{"d_model": 128, "head_dim": 32, "rope_base": 14100.0, "rope_fraction": 0.5, "attn_scale": 0.177, "bias": "qkv", "tie_embeddings": false, "init_std_qkv": 0.0228, "init_std_down": 0.0, "beta1": 0.9, "lr_head": 0.0081, "warmup_steps": 451, "final_lr_fraction": 0.05, "steps": 5718, "dataset": "wikipedia_en"}
Each number is 500 + 40 x the weight over the matrix's rms, rounded and kept within 0 to 999. Layers, rows and columns count from 0. Numbers have three digits each.

# layer 13 MLP down, 128x768, rms 0.0744, rows 0-127, columns 704-735
507517454524558555498538488547549507492453517493449502459501435595459486553449478561471519526559
514455507485558524501515456538523555426545473573549455484504526477540541515529475510569377509484
423559514464409505501539484422571473507527593474492516440588499450532553510501525462510576498468
548541542570519577531546529561414465451516490485520464493504454521542576468439546581522525506536
534443485570512500467484478523542477472507499565463529565529427452467504582471481511545520492452
456527494542499549493483553478434408447572538490597565451526502471511457521469521444527483555534
593594375481472429427592520519492519485484441513487579542435462485515496453463493464509417546486
504478431501522491484500511520503465515495511551441467480541548462511506460488500466572514552524
484544471421502547498458452477434529455559473528454507508514528525528571455439502463512523495413
468518435577458452424484456483535479473517476486500540461502475526536531519476529442475522465494
464566458503510518533481482476497527446521526504471556501523460554476457534496489483519569530524
444519408444511452591548516472472468445488518560483428574556495502520479469580541531523506529493
472540522431485515516516483478534434429497447512490532485500498527516503438453475475477519481437
496579463565510568541513564490518436519594515417509529532542577472481479543501550495496539490469
498560506555529471491385504534596514515503521519530526496514432483485524420501515428609458553508
459431513507519474546542502454562549406523553482489536389488519507475467559471421544513451493458
515557440538509489474439500563481476455441507430502558569435465528537501451458529546445503493457
492454557460497539472609471481542515475516504490517439542538506555498479450555578594491499532536
507520564536532440480519522540506511486564427549543507499449559480547495519541491454515479538508
446575477537488508483539464515488558537548508482486543451436492462450495542435469493542493568492
419513540424492460573494573439480511512563533483483478527531522458475545566553508452500544467505
470590494482473518501475353531564505446492521433519447498501497503460488453532543510486490463545
487511538521480499441507536481506527503548478490485460537472460458512468505520498470475562486536
470476513516466547490440512459510492491473540514486529558480447511495464508451514494416480521578
526474563498479458491562518482484517527511464451436527522491565559471550518569490489388485571662
530554541552512540471505430563475504526563471498529541505550509486466555526486506502510520577405
519515534529500536496526569483540513569481536505484538533582472475424518523521472419462487471417
498536421547547493565549536463527518500454505471487553538427526563487426510469548455476524586431
509488404529467542523485534491418558537497485486427434485486461515447459468456457498481470426503
552533502494472475513559554498465480544461456471505522522474532517417574556494462521502469502507
483468549541447405561419482482608479494464465465516502438527602513507516514549497456415519444510
499513523398535486584538532476472615515499551499496537514422545559484460506553508470572521567543
492567569491486460508462559512493503519502537466525477435533504610524491501558576455541501560439
501506527503464406493356521432543462413499481562496509572501465521444461457467535554470522511485
423466465522545473527486529488498471543497505499480447459459459496509564442486472545469493438443
519571487537480440576510449501516461452405517501511555515552584528539479440532459442504540422447
482544471553525520516381457532480438544419474502476554500474512546446467440494538523546498465461
522505439511515433436455489465459423399446545530461488532521476573471558486454473478444453533475
483533452464443514466464537481475504558550479487438514499492551528532497515479501473507487504503
534564481523449486488513506541523486530514527464526520535520525597573500538467433505519497484536
489481456534515413474541460474524491544550472535571432540497602453481564491489507519537477486532
419543478427525394491495476513561501500558486566481526462442415497420515500440522465588541514470
540496520497502514486523512487475479497460527580552491521422506595520528448516469489487511452519
531485587563529452415466493482498520486592556508505510479457482513501536554538399491449424565595
478491458477537557502466491486547559498458524463434441532423459508498517516508480481518494459485
552487485508435487511535557529520444493559574587479478482485537494504568469458537470506456511446
437462493522443525529525550489476493521509561496463480541507445519556466559508441507457490522483
532442509464463493497432533573512596470556538518471513568513511488496506520449482447463481490458
446547471465410481524488495478495439502489509485543469477424437462511463494586534545465459517467
562495482456562502392492479489400453476538539525479557473457440521477505555536463568464481474465
541486494509510468447431463469445460500454480540496492473491491489465513504528548454502429468444
532490516494483443530455471505465574534532485401445496543502508492485496461391485524491504573506
481477508537527491469521478521449424430510529482508477397531540483438578451510435570471542503479
520575502457572472571540533518463587524473481431466471536491578450448519497510459556468519655567
434548450465537577501503435478499487537507549480509463513534530547485513586447507510485473445456
451422433458477465539573448482462561461408513506461528472501481509475455518472533481469531448446
509485539502485533516429437491538470455535556484498508411600437618574489521558486443487484469540
534469489498533532458543485513455512568533485467459521545588475500523495488492525504554554474539
586530454485503513500448487477459562555505498515521459507474506539514511440497481491463492504536
504423497530529448512455446459462576518484526532496528428542464480489471490501517487567526536580
558527419505516497485505435507480489552482524524477467557491490533466465498446474455484544577485
518518469461473527443528461569482589543503448452448469467585487524417522498468493598499536462509
469416427499554478452464563551525540510505485426484559565492521521489478556463496555477378480433
465563479460464536519499521446551489526571470549550501568445562478465492533516527579525521441462
513420484440560464543524437466578478444480498576492542548471503563470540445476531503586481461533
509500529529494504533444522533547565522413413470501468519382461521554493503495506481562538559493
527562546513495494532559427487536494486524503475504550449475509469471508593502522499426546497498
450461520559579512532532462520518521466585462463473476434506529542506419533533430504493514465517
489513504522553522495462532473545541469550471604438511525492482502533457578519510575447473505549
546555540461471522503488503489555565416482468479513486467533495432488544553527546530469481481460
448490531545488493487520588534498464521511507491452440506533591460529436468570486568480471404548
496538485505492487487518401527523489439420529502482427487578548535424482463504560442523446482490
438471534498477498502532523551521504563513524509528586477495532409467478541447479455476528523468
527454485492512520488426510476512534555549502513502491527476615507539560537480509519515504509476
548514462453529534510516447501549507509574424469541528457514519579415498483453592567488467541440
488464489480541506494496469536499556581543482533469483561557470550541511556551511550487494505515
510501531537524529458462489482519479535519495493446593439500445444523580468417494461501501551484
507501475513531546491546495492474569471528501514587528519426457473535540525498431426519517490525
512514474467514565490484494456534494512552528515492509508464481427465468493509454529482491483478
520522510436532537596525497481497490459542457519518442528480558423515494440505458427470489499561
538459470488496457536459562501474524400490439518501464450487449488512472486468525522525554424448
528486542567546455514466567535481502493532452465532554499485489476527556463450410545411502484454
518511527445522515467531469447490485466525514432448471493611539498386498474499560560477477485529
555500548378529504572521528510528523515517490495517451438447514500457522393417446508542480517528
470411473478470525460572521512471464505462468524479479496420479497570531480588539520481420513457
471541592514534529478525571535498517551452500559569535501572563499543494553505504465538488484547
495508444504530438543445446493538633488533501523457527472477484457472492561477494498501505472506
504425520471533507518530616514508513490574530518492515533565549534536512501501549478520480499531
551509468478433494490527509499476526437517517504463473489461467479472458456442447504450617466533
488491556523500517554508507463601521489494555513584502511456574489544524574516485525506451460490
519431468451448533519455478531577430503540504531520487527470540581481502466473438560524534539613
475544557527475469470527482470439573559480533537479507494520547500486513527527468471470485478599
569481532427504488504579533490522542542546487428558482543442500576468475560563481556520539507587
555514533526561555495456479506513607483468470482468517485461518459553510443493451499543476508442
456501553523440551438516532466466429443524502494499456485569434496441506550491559591501430513503
452470605469456467504531462492434515554540435482420472510433537550514478493566534460563551510517
541514495475495492378478553459462587508612524574505529481542573566528584566441504530477580540534
479501493481448483528593517539515473526433533451497544509514460482403496475576444414534476429514
497526493493543505500499498522437509570550479568528570434498469462547459438495496558519486498536
509551444536525497482575478550538469485472511560532496478522495537462518458453472475527453495471
539555457498512545482562469547543421527527531490471370422471453536500526478514472529446488489477
535542457517511483488531469534497517588492479497436464575499533529558505502536488466524450524410
577550551527489582445554512474503457469524556459581487500529458528454476441474537552512417506535
559530528484472495496507439556513465480496446532454480526461504483480472500486503478502534527451
524524559488555486472514547519488467476428502488533516496451483565506459466524472535510498521482
528568571516477498575578546523485493588609475502497451515398519477521554466498572483490527489480
503497539454471461460465574510489463523553537401470496512523539459477445514546573558589489523480
562498481499489535482482485477470475483590475391452452459498530440519471541472388458456534515465
568472512486429517515474457434525533469477461575491443582461498499432565504494518504449546502627
489429501494508461522563478537476470534474500525487518499551501493484448546517498456411436636452
439477475537519442514508543482550446544505559447484603444453468419505454505537539485507461485523
519534599441556481535530513488494481561487519488493455457503484403487470530450521484556429480540
604525506511476489495528495520467591531529517446496557586460466539516511510461527527538534489447
525537535464551482529535558508507549449575525529522489438547537420465578542528451552483510548462
506560558538504517485546624553465498431471519532447554478499542538486544547463445454454572485440
467481501541433468499547572496569490391534543556516460432533536544448485439536463478432535533547
495529513522486480468472417510475502443502515469548457425520483496489513498602557581544480573419
492540445501532485555501529642438573546503501369431489456429508427459410470434575511560487493446
521499481417529584479470569598513490437515551485469555466495530538400520505592479524471490482507
440456564481531467533434484495367466531508521511481479462542524421466501450483576432478484489510
483487639551532534516577580527557515519491523446494544588423515544518514520468521487481543556469
558515500520567550483469523527548443465501491530513478499419479465514498590411576455558556463434
547559471557471488516468480474462428490468567571524463501471429498525532527489464464491627541511
441487516495501553485493562496507467481418494446493561556527496456554586448534511473416563499462
412492454444449454509521445517473516483455473473496574534508448545464448495399517531514497548514
419576504517509454519480427531567405515502505527502484539551491526482544460504503476497520480553
512456547479534450460436582441530489475501538475510545496564567477497544478566515514512571414457
517488507493539557519441475505527502437426533533476565491559440572508414459439486491451532408518